Weights of a small GPT-style language model, trained from scratch on English Wikipedia.
Size: 2 heads of 96, vocabulary 1024, 3.22M parameters.
Architecture: LayerNorm before each block, tied embeddings.
Each number is 50 + 10 x the weight over its row's rms, rounded and kept within 0 to 99. Layers, rows and columns count from 0. The size before them is the row's rms in percent of the matrix's.

# layer 5 attention value, 192x192, rms 0.0799, rows 11-65, columns 64-127
102:45 54 61 41 33 35 53 35 49 31 48 48 38 60 47 51 51 59 52 52 61 49 31 41 70 41 62 52 50 58 52 56 44 45 78 57 65 56 57 54 65 43 47 71 37 54 51 46 48 64 52 46 49 33 34 42 55 73 56 46 46 59 40 38
093:31 58 46 50 45 57 34 47 49 58 58 43 38 42 49 49 62 48 48 50 39 40 42 37 31 55 44 45 44 42 57 49 62 33 56 28 38 53 50 34 40 51 29 47 33 57 63 45 44 62 41 66 51 65 50 48 40 43 66 51 51 38 58 46
099:56 52 44 47 48 64 52 74 53 43 56 48 74 43 13 52 30 39 42 50 42 38 73 53 55 58 45 46 75 64 69 61 52 63 40 64 51 43 42 60 60 55 48 57 66 43 51 43 36 60 52 55 57 48 51 59 46 41 48 37 65 44 41 72
094:43 38 42 46 51 52 67 54 54 41 39 34 64 53 52 34 51 34 41 49 39 55 61 50 57 54 40 34 59 60 52 52 40 42 52 60 36 46 38 53 35 30 60 54 53 61 40 61 36 63 35 26 52 53 63 47 53 55 50 65 56 55 36 50
107:58 58 51 46 73 48 56 48 53 57 58 33 54 62 57 82 38 56 52 36 55 37 18 50 36 54 57 40 30 51 47 46 49 48 51 57 46 41 34 72 30 55 50 43 45 46 60 63 72 56 42 41 49 63 47 62 45 57 53 57 60 49 45 56
117:23 33 59 43 53 64 61 66 45 64 58 32 41 57 65 46 48 38 64 51 46 50 49 52 38 42 59 58 43 33 58 24 58 57 50 38 53 56 48 51 61 54 41 50 40 56 35 71 49 37 37 60 55 68 41 47 52 56 50 47 41 44 55 38
101:59 59 58 56 49 47 54 68 43 37 36 38 50 58 52 83 52 52 47 57 72 55 46 51 54 55 58 49 55 54 61 22 60 28 49 42 59 35 69 55 55 54 38 53 34 50 31 40 55 41 28 43 46 39 52 41 55 53 47 45 58 45 53 44
114:47 43 57 41 59 38 62 56 45 40 40 32 44 46 49 57 46 53 41 63 46 52 60 56 58 33 41 55 68 58 32 50 48 50 64 57 46 49 49 42 43 49 37 38 64 63 58 57 48 60 56 58 54 55 62 52 55 28 65 49 60 60 66 51
097:41 57 47 43 60 50 31 38 60 44 38 36 58 50 61 44 33 43 39 48 38 71 44 63 52 45 45 42 60 34 52 50 45 39 51 40 60 38 53 54 56 46 46 61 44 52 55 50 48 49 51 47 37 69 57 46 54 52 45 34 32 43 46 55
102:62 54 40 56 53 51 52 24 44 61 54 48 49 50 56 66 35 33 54 59 54 55 51 54 33 43 41 49 53 42 47 33 39 51 52 55 70 44 47 45 52 66 52 65 48 67 50 48 56 49 46 66 60 38 29 55 56 39 50 37 44 42 42 50
102:48 39 41 64 44 31 62 56 36 48 54 47 52 49 46 48 59 53 37 40 52 49 41 65 36 47 44 49 52 60 47 56 33 40 54 63 60 44 49 43 38 37 57 52 49 65 35 57 50 58 51 70 53 36 73 53 40 52 56 38 50 60 39 37
098:53 49 50 22 30 48 43 36 49 52 50 41 45 66 49 55 43 57 55 51 53 45 38 53 49 52 51 42 52 35 42 47 70 43 46 47 52 70 46 59 57 47 56 53 37 43 84 49 52 61 40 45 38 42 39 32 65 34 45 49 27 45 39 41
098:51 41 48 45 47 60 52 60 48 46 53 52 58 48 56 46 37 38 38 58 62 57 44 57 73 48 58 36 34 42 62 41 47 39 59 51 49 48 34 60 55 45 34 46 55 44 53 51 65 51 60 59 55 49 54 59 41 28 52 32 54 53 51 39
114:48 58 48 45 52 69 44 44 50 49 59 44 67 39 26 59 62 67 42 56 46 52 83 43 56 48 59 63 61 50 55 58 47 52 54 46 50 61 44 49 55 50 41 49 55 45 45 49 44 57 44 51 52 51 56 43 34 51 66 71 59 41 50 54
099:41 43 34 53 50 41 67 49 29 47 53 59 49 60 41 41 45 38 60 46 53 50 56 37 55 52 70 47 54 56 52 40 67 56 40 51 49 45 50 65 54 42 43 50 32 54 55 56 39 26 63 54 43 63 52 60 37 57 59 55 48 47 52 53
109:55 61 54 46 61 42 64 51 38 42 49 40 72 51 43 60 53 37 43 57 58 49 42 58 44 60 60 39 46 50 67 55 52 42 51 53 38 67 37 49 42 54 53 47 58 40 56 58 38 48 33 39 55 54 46 47 39 44 58 47 53 52 36 73
105:24 64 49 53 58 34 40 37 63 61 48 40 51 39 53 48 47 51 38 51 59 56 76 54 53 65 41 61 47 23 54 48 55 68 54 46 55 26 50 60 50 53 50 60 39 57 40 34 51 61 52 54 58 64 68 37 45 58 58 53 35 61 45 46
094:65 44 42 48 57 50 66 48 64 57 45 36 55 57 42 48 55 40 56 57 52 42 43 56 65 50 46 42 41 54 40 63 51 71 39 40 45 54 43 69 41 44 50 52 51 39 52 46 59 53 47 47 46 38 54 55 52 57 70 60 51 49 41 39
104:45 61 49 61 55 63 42 36 50 46 54 35 34 57 42 52 39 40 34 56 45 68 45 42 73 41 61 60 60 47 33 44 60 57 40 50 42 31 51 45 43 43 39 45 52 74 30 56 35 62 41 55 43 30 52 39 56 65 37 45 57 54 52 53
104:44 41 52 50 41 55 58 40 50 36 62 46 41 52 34 51 43 54 60 46 44 44 50 58 52 51 42 60 56 34 71 71 41 59 27 33 40 71 61 55 42 53 47 53 61 52 60 42 62 41 43 43 62 63 71 51 53 47 47 63 50 63 43 34
081:45 38 54 46 62 61 45 58 32 43 43 42 53 53 50 44 59 41 45 45 39 56 55 59 61 59 45 51 61 53 56 54 62 51 59 52 65 44 38 27 63 55 49 40 62 38 46 48 44 39 42 68 48 53 38 46 64 54 61 32 33 42 39 73
106:62 44 53 54 34 47 56 31 50 46 53 49 57 52 39 38 69 59 42 70 48 47 54 55 68 40 50 37 40 45 48 65 35 26 55 58 38 48 65 63 48 59 42 44 35 47 63 46 31 52 43 51 46 62 58 50 46 59 64 50 50 50 59 47
102:43 40 49 50 60 36 39 49 44 42 54 47 61 45 57 42 61 55 40 39 51 33 64 40 61 40 61 65 55 49 34 65 43 60 39 47 79 59 70 42 37 57 62 52 62 59 52 46 57 47 45 43 64 50 61 49 46 35 65 44 42 46 43 56
091:43 61 51 46 61 52 64 32 50 53 45 45 31 31 47 45 37 60 58 50 52 49 71 61 31 38 48 52 38 52 41 40 52 61 48 63 50 50 45 65 59 55 68 69 68 43 50 48 44 63 50 46 55 68 45 64 58 39 35 58 60 60 46 50
088:70 63 54 42 57 58 65 29 29 55 54 41 52 61 54 46 54 37 51 52 47 60 59 62 52 39 54 24 51 54 52 40 54 57 57 47 57 57 55 45 60 43 42 28 43 39 32 53 42 50 50 55 54 53 40 63 59 42 51 43 48 55 57 50
103:61 48 60 39 58 44 42 43 49 49 65 45 42 37 54 31 61 04 40 48 26 50 38 46 71 43 71 48 40 66 40 36 42 55 38 54 46 41 45 69 35 64 47 46 60 64 56 52 42 55 50 48 47 49 62 50 36 35 55 61 56 50 45 55
094:57 54 45 65 38 60 51 50 46 65 51 43 76 67 34 38 46 57 59 51 43 42 60 56 61 62 46 43 49 41 44 88 52 61 52 47 60 61 50 53 23 60 37 34 53 50 47 58 56 45 67 61 62 52 42 56 55 60 54 68 51 48 37 32
105:58 34 75 52 50 54 55 44 42 54 42 66 36 57 51 40 58 42 57 39 65 40 55 53 55 55 51 49 53 68 44 58 60 33 65 54 30 67 57 47 49 25 40 45 40 59 43 46 70 48 30 40 49 37 48 41 46 51 47 43 44 44 54 38
083:50 45 58 41 51 36 56 46 44 44 36 49 47 56 49 60 61 58 63 57 55 45 72 61 50 53 48 36 58 65 49 58 43 55 53 50 49 49 71 42 47 45 56 44 42 34 52 47 35 51 68 60 51 54 50 45 44 71 53 53 44 45 52 66
093:56 51 60 43 52 59 47 45 33 47 45 34 47 57 32 59 32 66 38 46 65 39 56 59 48 53 50 47 47 53 54 60 53 34 49 57 33 50 50 52 48 48 74 59 21 47 55 56 47 58 35 59 56 60 54 46 56 57 63 40 54 43 54 36
102:57 27 46 57 44 39 56 38 43 54 44 34 50 52 63 44 37 51 45 50 38 44 35 50 47 47 39 51 42 53 52 40 61 54 50 54 64 44 54 56 51 50 60 51 48 67 48 36 46 46 41 53 64 36 61 66 50 51 57 62 53 51 76 58
107:37 72 58 43 69 47 46 56 52 58 51 62 45 49 61 58 57 71 50 63 61 50 40 54 43 56 61 53 64 40 44 48 52 38 43 47 43 47 42 47 54 50 43 39 39 33 45 57 36 39 49 49 61 59 57 64 42 36 38 51 47 65 42 48
108:65 45 38 51 54 54 46 64 59 41 48 36 74 43 41 27 57 39 47 38 43 37 53 53 64 62 49 34 49 64 72 60 58 28 41 44 37 55 41 53 40 51 29 68 35 57 43 61 46 52 54 56 69 56 44 46 57 59 51 44 32 43 55 43
094:39 59 47 58 29 51 49 38 76 62 55 52 56 46 47 37 39 39 42 44 57 50 41 48 50 47 52 41 55 36 43 30 61 56 66 53 51 47 57 62 41 49 56 38 53 53 57 47 42 62 57 36 55 44 65 43 72 40 56 54 55 58 56 49
099:44 49 40 56 48 54 55 88 58 53 33 51 43 47 56 70 50 44 40 31 54 53 53 41 32 59 40 54 44 52 69 56 43 31 58 67 55 56 43 49 57 45 52 62 47 43 22 50 47 34 58 48 51 51 62 55 46 57 60 69 47 48 40 47
084:57 53 45 48 65 51 48 68 57 50 65 46 65 39 46 57 49 70 52 52 46 45 47 60 55 52 52 53 49 71 64 60 53 32 45 58 72 42 39 57 51 56 41 53 46 64 56 70 50 46 30 58 39 39 43 60 47 58 39 47 57 53 47 43
098:45 50 39 44 59 52 44 44 54 53 47 53 54 41 53 33 40 49 50 48 49 51 55 45 44 30 40 67 57 25 41 59 68 65 52 52 44 54 41 35 66 37 55 47 58 57 51 32 42 70 48 37 48 49 50 50 48 24 53 42 44 41 43 54
098:57 40 57 42 43 60 40 50 63 59 62 43 45 70 60 38 44 70 51 47 53 35 32 50 50 34 62 63 62 44 63 55 47 46 50 37 32 60 47 26 32 63 50 51 39 48 41 42 43 39 43 57 58 55 54 35 53 37 44 57 50 52 62 48
113:58 49 64 41 48 60 38 63 31 53 41 55 55 59 54 44 29 34 52 66 66 47 45 54 51 69 46 68 42 45 56 69 49 44 39 50 48 44 34 29 47 53 37 40 58 46 37 43 39 32 47 47 46 61 50 47 53 30 59 68 39 47 44 58
099:54 40 48 41 64 56 42 33 57 49 38 58 47 59 65 60 32 62 56 41 56 37 61 44 43 50 31 47 46 53 45 56 45 42 46 60 31 46 54 39 51 45 50 41 31 50 50 45 56 59 59 43 64 56 75 47 48 58 63 52 63 49 50 47
102:60 51 30 67 56 35 39 57 39 59 57 59 75 61 53 52 46 51 54 62 65 55 56 46 53 54 66 47 47 37 71 40 63 56 46 51 55 53 52 58 32 52 46 53 40 53 54 55 46 57 41 42 50 50 30 62 45 52 65 65 51 53 74 43
106:61 52 56 50 57 49 36 51 47 38 49 35 61 50 50 64 50 68 54 55 50 25 61 41 39 39 46 41 40 48 37 48 36 45 48 46 74 55 55 49 46 42 52 33 60 37 45 60 53 54 39 53 46 46 45 64 49 43 53 57 53 50 53 45
111:59 41 63 61 52 53 46 57 53 37 51 33 50 38 40 28 52 42 50 71 37 60 51 48 43 49 41 68 63 44 26 52 51 45 60 57 35 57 63 51 60 48 45 48 60 52 51 37 59 35 52 37 49 32 55 41 49 49 49 40 73 49 52 54
109:35 45 61 46 72 34 33 59 55 46 54 26 55 64 56 33 60 55 58 53 73 37 48 56 23 32 52 45 58 45 57 46 39 32 42 49 51 34 39 40 47 61 41 42 61 44 48 58 52 43 54 47 30 61 47 37 42 35 59 59 40 46 63 53
100:46 30 53 34 65 60 50 55 54 44 38 60 55 34 45 45 45 39 55 49 58 47 53 49 39 41 70 46 61 63 53 39 46 72 47 39 55 51 43 45 54 49 59 70 66 50 45 41 52 60 71 55 61 56 54 50 52 42 46 57 47 56 52 40
092:56 61 37 43 56 59 46 43 52 57 49 53 58 43 52 52 50 56 59 58 43 70 54 41 54 45 28 41 40 76 51 69 61 45 51 52 28 63 55 51 53 48 37 33 46 50 46 60 37 77 28 33 34 52 57 38 37 47 54 71 61 39 58 56
090:60 35 71 60 47 57 48 21 48 35 49 57 49 46 44 50 48 53 29 55 65 52 52 58 69 66 49 54 41 50 42 43 51 40 56 48 49 58 74 44 44 33 60 49 54 61 50 58 58 51 61 43 56 31 33 34 61 54 50 40 47 43 49 49
099:64 55 50 52 62 44 57 61 54 33 66 33 59 47 45 61 34 54 34 50 41 38 37 56 37 51 42 51 35 39 50 52 61 39 56 51 68 51 60 60 47 63 54 53 54 53 33 56 44 69 63 53 40 37 48 46 43 52 60 59 62 33 46 50
102:58 41 47 55 44 69 60 53 56 43 44 47 52 66 44 45 51 51 43 52 41 53 56 52 49 64 55 49 53 49 46 45 65 44 42 47 31 49 50 42 62 43 53 23 57 52 35 48 31 58 60 35 51 32 67 57 43 61 47 59 43 28 57 57
097:58 41 59 53 41 42 39 62 56 56 56 58 56 63 71 66 48 51 54 56 54 49 50 36 63 56 52 42 33 57 50 52 63 39 54 41 53 59 58 47 61 44 45 32 45 61 61 45 47 61 57 49 44 19 50 42 48 57 51 38 46 32 50 43
110:35 52 50 32 56 44 62 49 50 42 48 25 74 54 25 28 53 40 64 51 50 38 49 49 47 58 60 46 51 56 54 60 50 54 44 59 46 50 54 53 56 48 67 40 30 48 49 62 48 71 49 54 54 69 50 49 56 59 48 41 58 42 45 66
101:47 46 62 55 55 55 53 26 58 38 40 41 39 37 50 45 45 50 55 54 57 55 50 35 55 45 50 34 39 56 42 46 50 48 37 51 45 55 55 43 52 57 54 73 33 48 58 52 34 38 41 43 49 51 50 44 42 46 49 64 64 41 56 44
091:46 42 60 48 39 56 47 70 58 58 51 35 34 40 44 53 55 43 55 43 48 57 65 55 38 38 57 52 47 57 65 55 58 35 55 60 37 56 43 65 63 55 64 61 65 56 41 50 55 54 62 45 45 52 51 54 39 51 61 53 52 36 60 72
108:56 42 43 39 40 36 47 48 37 37 59 56 62 50 29 46 52 46 34 38 55 63 61 51 60 42 43 36 49 35 43 66 42 43 55 49 71 40 47 52 39 78 72 54 47 58 71 65 43 63 68 58 58 56 40 51 44 57 67 44 41 46 52 59
103:58 40 44 45 47 54 52 43 55 47 34 40 44 56 67 68 53 59 57 56 30 47 35 37 42 54 60 48 51 27 59 45 52 56 58 49 50 60 52 51 46 52 59 50 57 50 51 59 38 51 25 49 26 49 50 55 44 42 47 57 30 51 55 52
# layer 5 attention output (transposed), 192x192, rms 0.105, rows 11-64, columns 64-127
102:46 54 52 39 65 62 55 57 52 56 50 45 49 56 63 58 58 36 58 54 62 58 49 53 53 34 35 47 43 52 38 33 50 62 33 33 58 56 70 53 45 60 39 41 42 70 54 63 52 39 61 48 61 62 54 42 46 26 42 66 57 29 48 52
094:52 65 48 50 42 48 39 40 51 51 43 67 54 40 43 40 62 62 69 52 49 51 59 68 65 48 44 45 48 66 51 45 46 48 39 45 49 54 52 57 72 59 56 31 52 60 60 38 53 21 43 39 45 38 57 45 60 52 52 50 25 60 54 71
104:42 51 33 61 45 37 52 33 42 57 57 63 35 62 56 48 63 52 65 52 58 35 46 55 49 47 59 43 45 42 49 40 39 41 53 48 48 36 51 40 60 39 46 55 41 42 38 55 73 59 64 59 44 61 66 63 70 53 55 43 49 53 51 33
098:70 31 42 54 34 51 47 62 50 55 45 58 28 28 59 68 50 51 52 64 62 71 64 30 46 39 39 47 64 47 47 58 55 51 47 38 68 36 52 51 64 47 55 34 37 53 53 34 45 66 39 57 63 50 36 50 60 51 42 33 43 50 56 48
116:45 53 49 52 37 77 32 55 51 65 46 63 39 38 61 37 64 39 46 42 53 52 42 59 34 41 55 54 58 52 61 40 53 49 45 40 46 49 53 43 49 25 49 37 64 64 40 34 32 36 50 55 43 55 40 32 50 28 44 56 51 62 49 48
117:68 46 37 50 42 40 47 37 60 49 30 51 41 38 27 64 48 43 44 39 62 56 45 62 43 64 40 57 51 62 60 90 46 42 52 51 43 51 61 55 56 50 51 42 60 46 39 55 51 61 44 48 56 24 51 61 46 49 46 36 41 55 62 69
101:49 58 39 63 52 58 48 46 44 55 39 61 53 41 38 30 54 66 63 49 34 36 45 42 56 33 55 64 54 53 45 81 38 62 55 55 46 52 44 47 46 51 58 47 65 32 58 61 46 49 50 58 60 50 57 49 38 47 66 65 50 50 54 50
115:40 60 45 54 26 51 58 58 58 56 62 64 52 48 52 31 64 58 40 31 59 43 42 50 41 35 65 57 63 42 65 55 49 47 40 44 55 44 53 44 55 57 41 40 40 45 50 44 53 49 58 46 50 57 37 63 43 43 38 37 47 38 57 37
096:44 49 53 68 35 40 45 60 77 55 75 59 30 58 46 45 55 46 55 37 59 37 62 59 39 62 55 46 34 61 42 51 62 34 60 65 43 56 46 40 34 56 66 41 54 47 65 44 47 55 40 49 43 45 42 54 63 44 31 49 59 80 50 60
111:55 34 30 44 42 48 54 59 48 33 40 59 55 60 34 49 54 58 50 62 63 39 60 59 45 45 53 56 33 59 59 52 68 58 47 55 60 64 48 55 38 42 62 59 58 56 55 43 58 42 40 43 52 64 61 33 57 57 55 33 38 43 71 50
097:56 52 47 37 57 44 52 50 49 58 55 64 46 59 44 53 30 52 49 50 48 48 57 48 43 34 42 63 63 49 40 45 76 53 53 61 56 50 50 32 69 60 53 48 48 44 55 42 32 62 61 48 60 73 38 60 53 57 30 49 45 47 50 66
100:44 63 62 63 55 55 44 56 47 44 57 60 47 59 63 46 49 38 42 41 54 54 60 67 46 55 54 38 38 58 50 52 48 56 37 55 55 44 46 49 30 45 46 47 53 60 39 45 48 32 51 64 49 53 52 48 39 32 58 41 43 52 51 43
099:53 55 41 43 40 49 53 45 63 53 47 57 71 57 37 53 42 61 36 62 55 54 58 34 22 44 39 47 60 56 49 58 49 58 40 46 43 37 47 33 55 53 62 39 38 62 41 46 69 72 31 38 28 67 65 44 40 51 51 60 52 49 50 46
110:55 38 57 65 57 45 49 33 60 66 65 55 56 67 36 45 48 34 37 47 50 64 39 50 40 61 45 45 68 56 46 45 62 52 52 56 53 36 74 51 51 50 59 48 62 47 40 64 60 37 65 59 48 48 51 30 67 39 61 43 62 54 52 55
103:63 49 55 68 54 53 57 45 58 66 50 33 38 32 33 71 56 26 33 57 52 39 45 80 59 67 34 49 39 48 30 46 44 47 56 40 38 56 53 47 65 55 61 45 61 51 42 33 47 47 61 47 60 50 53 40 65 39 48 44 52 40 60 40
112:47 51 45 51 54 50 45 44 56 52 50 43 53 48 60 42 52 56 62 54 60 53 50 39 55 45 44 57 59 59 46 50 49 65 48 44 64 36 50 50 46 50 59 51 47 67 43 36 59 49 38 43 50 46 39 27 36 50 37 58 66 33 52 48
102:59 40 47 50 52 59 64 67 57 41 76 47 56 49 38 52 58 53 56 58 41 48 56 40 42 56 59 35 58 72 38 40 61 47 44 45 50 66 51 46 73 57 49 26 54 31 46 47 43 52 46 51 41 43 30 57 44 61 44 46 53 71 53 65
100:45 49 55 60 45 55 39 50 55 33 50 46 53 51 45 57 42 44 41 58 66 55 54 47 49 49 37 50 47 56 45 31 53 40 42 50 45 52 49 56 51 45 58 38 24 61 38 54 46 41 49 37 37 44 33 44 55 54 45 44 69 43 64 63
092:58 45 50 68 42 37 62 53 47 55 41 72 43 39 28 51 47 58 41 61 53 41 55 36 46 42 64 52 64 49 71 61 48 58 41 46 45 67 69 46 44 63 43 59 38 44 57 66 65 48 58 67 34 61 53 62 61 34 33 57 56 38 56 51
108:42 63 45 39 66 43 47 49 54 46 53 51 37 44 46 69 51 47 59 64 72 42 65 30 48 52 62 30 30 75 46 43 71 52 60 56 56 41 57 38 45 50 51 57 27 41 65 63 52 44 51 52 57 54 39 58 44 58 38 54 45 39 51 63
084:33 36 49 52 51 39 50 48 62 72 65 55 61 67 49 50 52 47 70 55 39 67 48 55 54 25 51 52 59 46 53 46 40 37 60 53 56 58 50 63 42 57 60 66 52 60 50 56 48 59 43 49 52 41 63 68 25 41 49 51 57 70 56 43
102:44 32 50 45 58 57 58 45 36 40 57 51 39 52 63 64 56 63 39 51 43 47 49 48 48 52 54 53 57 69 46 44 34 50 65 42 56 52 39 36 56 45 48 45 47 59 56 47 58 36 56 47 54 48 62 38 49 54 36 68 52 61 48 53
094:60 58 59 44 46 49 45 46 60 52 52 45 56 52 52 39 61 34 34 70 45 49 56 46 42 58 49 50 60 31 76 48 54 56 59 42 35 48 47 55 66 57 61 42 52 42 66 44 38 48 54 45 42 43 39 66 62 61 47 50 70 47 45 36
093:52 50 48 65 43 47 48 69 62 53 53 23 60 61 46 52 61 39 42 65 40 50 39 44 41 68 35 44 34 45 54 46 39 42 55 53 40 55 48 56 60 52 34 34 57 37 55 45 50 63 59 56 45 46 37 39 52 60 51 58 71 40 28 50
089:46 51 44 63 62 49 49 49 52 43 54 59 58 46 47 41 48 30 41 55 63 67 43 42 61 59 52 66 40 43 61 48 28 40 51 46 50 41 58 37 28 61 49 62 50 52 47 53 70 52 44 42 41 55 51 31 40 64 64 68 58 51 59 46
108:47 43 46 57 59 49 49 57 53 54 48 47 61 56 70 54 56 80 49 47 63 53 56 44 41 52 54 56 51 39 60 44 48 54 73 40 45 64 55 53 49 51 40 44 41 43 46 32 41 26 53 52 59 55 49 43 58 64 61 35 50 55 55 48
097:41 50 59 41 64 63 65 43 59 33 56 54 40 29 39 70 62 38 54 38 42 46 55 53 46 26 61 53 46 54 54 29 51 52 49 55 39 30 60 43 65 35 46 44 33 54 35 47 56 37 43 32 44 48 49 65 55 57 51 39 66 54 68 68
106:58 55 30 43 56 42 50 38 59 41 42 48 54 42 43 65 51 33 45 53 46 57 45 50 52 48 41 50 59 49 49 53 40 50 42 65 65 36 42 43 49 57 57 67 49 53 42 46 47 55 53 54 63 64 39 47 49 46 34 42 30 52 65 53
084:42 56 52 43 55 64 45 56 44 44 55 42 47 47 57 47 49 32 46 65 42 65 41 58 58 43 40 54 48 43 45 38 40 45 59 48 61 56 59 48 67 59 50 33 55 46 48 56 63 52 45 43 57 46 56 51 57 42 45 57 59 42 43 31
088:41 43 54 57 44 56 49 74 35 40 48 53 58 25 53 51 61 31 61 52 30 44 44 59 44 52 60 33 44 50 40 50 64 49 61 54 45 36 46 49 54 69 42 41 71 69 40 68 40 44 67 60 57 59 43 54 43 42 51 44 30 62 62 45
106:53 48 60 30 62 63 51 77 42 48 40 67 63 61 51 38 64 52 53 39 61 41 57 57 52 48 50 38 45 52 48 58 57 42 53 42 48 66 30 49 70 63 36 40 51 57 56 56 50 60 55 59 39 45 43 39 38 44 29 40 60 55 44 32
107:46 52 54 42 56 47 59 58 45 44 45 42 78 44 33 33 44 58 35 40 45 52 78 37 58 58 37 52 44 54 41 43 59 46 51 45 42 69 47 35 51 49 41 57 47 58 64 53 61 68 51 50 57 51 57 55 38 54 65 46 50 64 37 59
110:40 39 46 71 61 45 37 50 62 58 55 61 57 44 51 40 49 45 61 46 52 60 56 43 65 37 63 60 44 45 27 37 53 64 73 58 49 45 49 43 58 47 65 48 63 46 46 25 47 41 47 35 49 40 47 49 44 50 45 56 67 47 56 63
105:62 59 54 58 48 38 41 59 41 52 40 61 46 39 63 50 58 53 22 60 49 57 62 66 33 66 49 46 63 61 66 72 55 46 58 38 57 56 36 45 36 50 56 52 58 48 49 57 46 52 63 54 38 55 35 51 63 57 31 53 48 72 51 45
105:49 45 57 39 46 51 32 57 43 46 43 54 45 39 42 29 47 50 45 66 63 19 61 57 57 42 55 56 43 29 34 40 57 52 49 55 41 22 55 46 43 39 37 44 62 39 62 37 44 73 54 37 48 51 57 55 57 51 49 39 36 46 74 54
080:59 52 43 62 38 59 53 41 64 39 57 59 44 54 55 51 48 51 56 42 61 44 50 32 36 54 43 57 53 40 50 39 43 64 55 60 32 47 51 41 58 45 54 50 39 40 48 34 51 63 53 49 45 69 41 53 58 35 59 38 50 58 32 73
103:45 46 61 71 30 43 56 59 49 40 41 38 39 54 49 63 65 56 25 54 56 61 55 44 49 70 67 44 69 61 61 53 37 49 51 66 59 42 34 54 40 68 47 40 56 39 56 45 64 41 55 61 43 54 58 51 49 72 51 55 55 52 43 39
099:62 60 61 40 48 60 55 29 38 58 48 49 54 46 48 44 63 34 40 42 52 54 58 42 49 65 45 39 58 33 59 50 61 58 42 56 43 54 50 63 42 53 53 57 35 56 47 55 57 39 70 54 42 48 53 59 38 48 65 49 46 61 53 45
109:46 53 51 50 34 19 61 55 65 31 60 49 48 43 49 41 66 51 43 40 41 35 73 46 58 44 53 48 52 41 32 63 53 61 56 58 42 51 51 60 49 48 57 68 54 45 49 45 45 41 50 47 50 53 53 52 42 61 43 31 68 56 68 52
102:51 41 54 54 29 62 51 61 38 35 56 55 56 45 56 35 61 61 30 47 27 62 56 45 52 55 77 50 58 35 50 45 67 56 44 45 58 68 49 64 49 62 62 56 60 55 53 57 36 56 37 57 52 40 43 21 50 50 37 60 40 28 47 37
105:49 40 63 39 42 51 54 28 60 34 54 48 53 46 51 56 54 39 39 42 37 35 47 42 44 54 42 53 43 50 19 60 39 54 52 45 52 50 50 56 58 49 55 72 53 61 49 53 36 24 58 46 44 44 58 38 63 58 51 43 57 47 39 52
105:20 52 51 47 42 51 64 55 27 63 56 63 50 37 35 51 53 31 46 32 28 62 49 53 42 59 56 52 62 51 52 49 58 59 70 59 33 61 48 39 56 45 57 48 63 44 51 37 70 48 55 61 47 43 47 56 45 52 58 40 61 44 49 51
111:53 36 47 34 43 36 70 43 38 50 65 51 52 60 45 68 53 60 51 44 50 37 44 48 60 43 57 50 57 54 45 65 51 50 51 63 68 31 45 46 49 73 40 55 47 38 50 67 41 46 40 60 66 65 58 35 53 46 31 32 46 67 52 44
108:48 55 70 42 35 51 63 33 43 55 64 48 41 57 51 37 61 58 69 46 25 46 36 58 60 56 55 48 26 51 32 53 68 60 46 60 33 69 55 30 46 50 52 36 49 59 52 44 55 39 19 55 64 42 43 64 58 50 50 42 41 70 38 50
101:69 44 31 69 32 35 44 57 40 42 55 52 54 66 49 51 52 40 33 62 51 35 37 36 49 62 34 36 26 39 57 41 55 53 50 45 47 49 53 70 66 47 46 46 58 52 40 52 60 49 40 31 33 28 33 61 61 57 55 55 66 42 56 44
097:41 28 48 50 44 64 53 60 55 44 60 49 65 29 51 57 60 45 44 55 58 60 49 39 56 72 38 57 58 48 45 43 39 37 52 52 53 40 54 40 52 46 54 48 44 46 53 59 59 43 55 41 42 72 57 57 47 56 57 36 32 54 37 59
088:46 44 33 46 44 25 49 69 46 56 36 59 54 65 59 53 54 30 47 60 35 51 51 29 44 50 49 44 61 52 47 54 49 52 58 54 60 56 43 50 37 60 56 55 48 54 57 74 49 48 49 49 44 60 36 43 46 42 32 49 71 50 55 49
100:30 45 54 58 26 51 44 49 51 59 38 54 47 39 48 48 47 63 60 46 55 32 59 51 38 64 58 45 41 63 39 40 34 62 47 71 39 44 55 41 58 49 34 42 52 44 50 54 46 59 46 62 53 51 47 57 49 54 50 51 43 32 39 57
101:40 48 66 54 70 33 40 49 43 53 48 73 59 49 40 57 46 47 47 66 64 55 46 56 55 36 53 46 46 44 42 51 47 48 65 49 68 35 57 45 34 62 60 39 46 34 59 54 43 36 51 59 32 58 53 27 45 45 48 43 47 61 41 44
103:50 67 34 34 58 45 48 52 46 53 53 41 62 55 49 33 52 54 46 44 54 37 61 54 50 47 58 61 59 36 42 67 57 48 44 39 45 54 58 45 39 57 59 66 53 52 38 58 49 21 52 36 40 60 43 49 50 56 55 59 42 53 60 59
108:55 54 56 50 48 60 48 42 33 68 62 44 41 57 57 71 58 51 51 49 54 56 48 40 61 58 66 50 34 59 49 58 57 62 56 36 70 54 45 42 51 57 39 45 69 71 47 61 38 42 49 64 56 29 59 49 51 57 48 42 68 53 45 20
095:39 57 28 46 32 55 59 56 46 49 59 35 67 56 48 57 51 47 41 42 39 39 58 52 57 57 50 37 46 61 40 66 52 49 56 60 56 58 57 58 56 56 62 49 49 58 53 70 60 53 58 44 44 65 58 40 56 50 44 46 53 67 60 52
091:55 51 77 52 49 50 28 33 50 49 35 70 45 61 47 48 44 67 49 51 38 45 34 60 50 70 35 61 27 46 57 62 45 55 51 40 48 52 61 46 62 37 30 49 59 63 44 30 49 34 52 55 55 48 49 56 48 65 52 53 30 69 69 46
107:45 45 41 37 51 51 57 44 57 54 55 42 39 51 74 44 65 61 50 61 26 39 33 70 56 45 65 42 43 61 60 53 43 57 59 45 43 44 59 57 66 44 51 50 42 60 50 56 40 50 47 40 52 50 57 67 59 63 54 41 62 46 41 29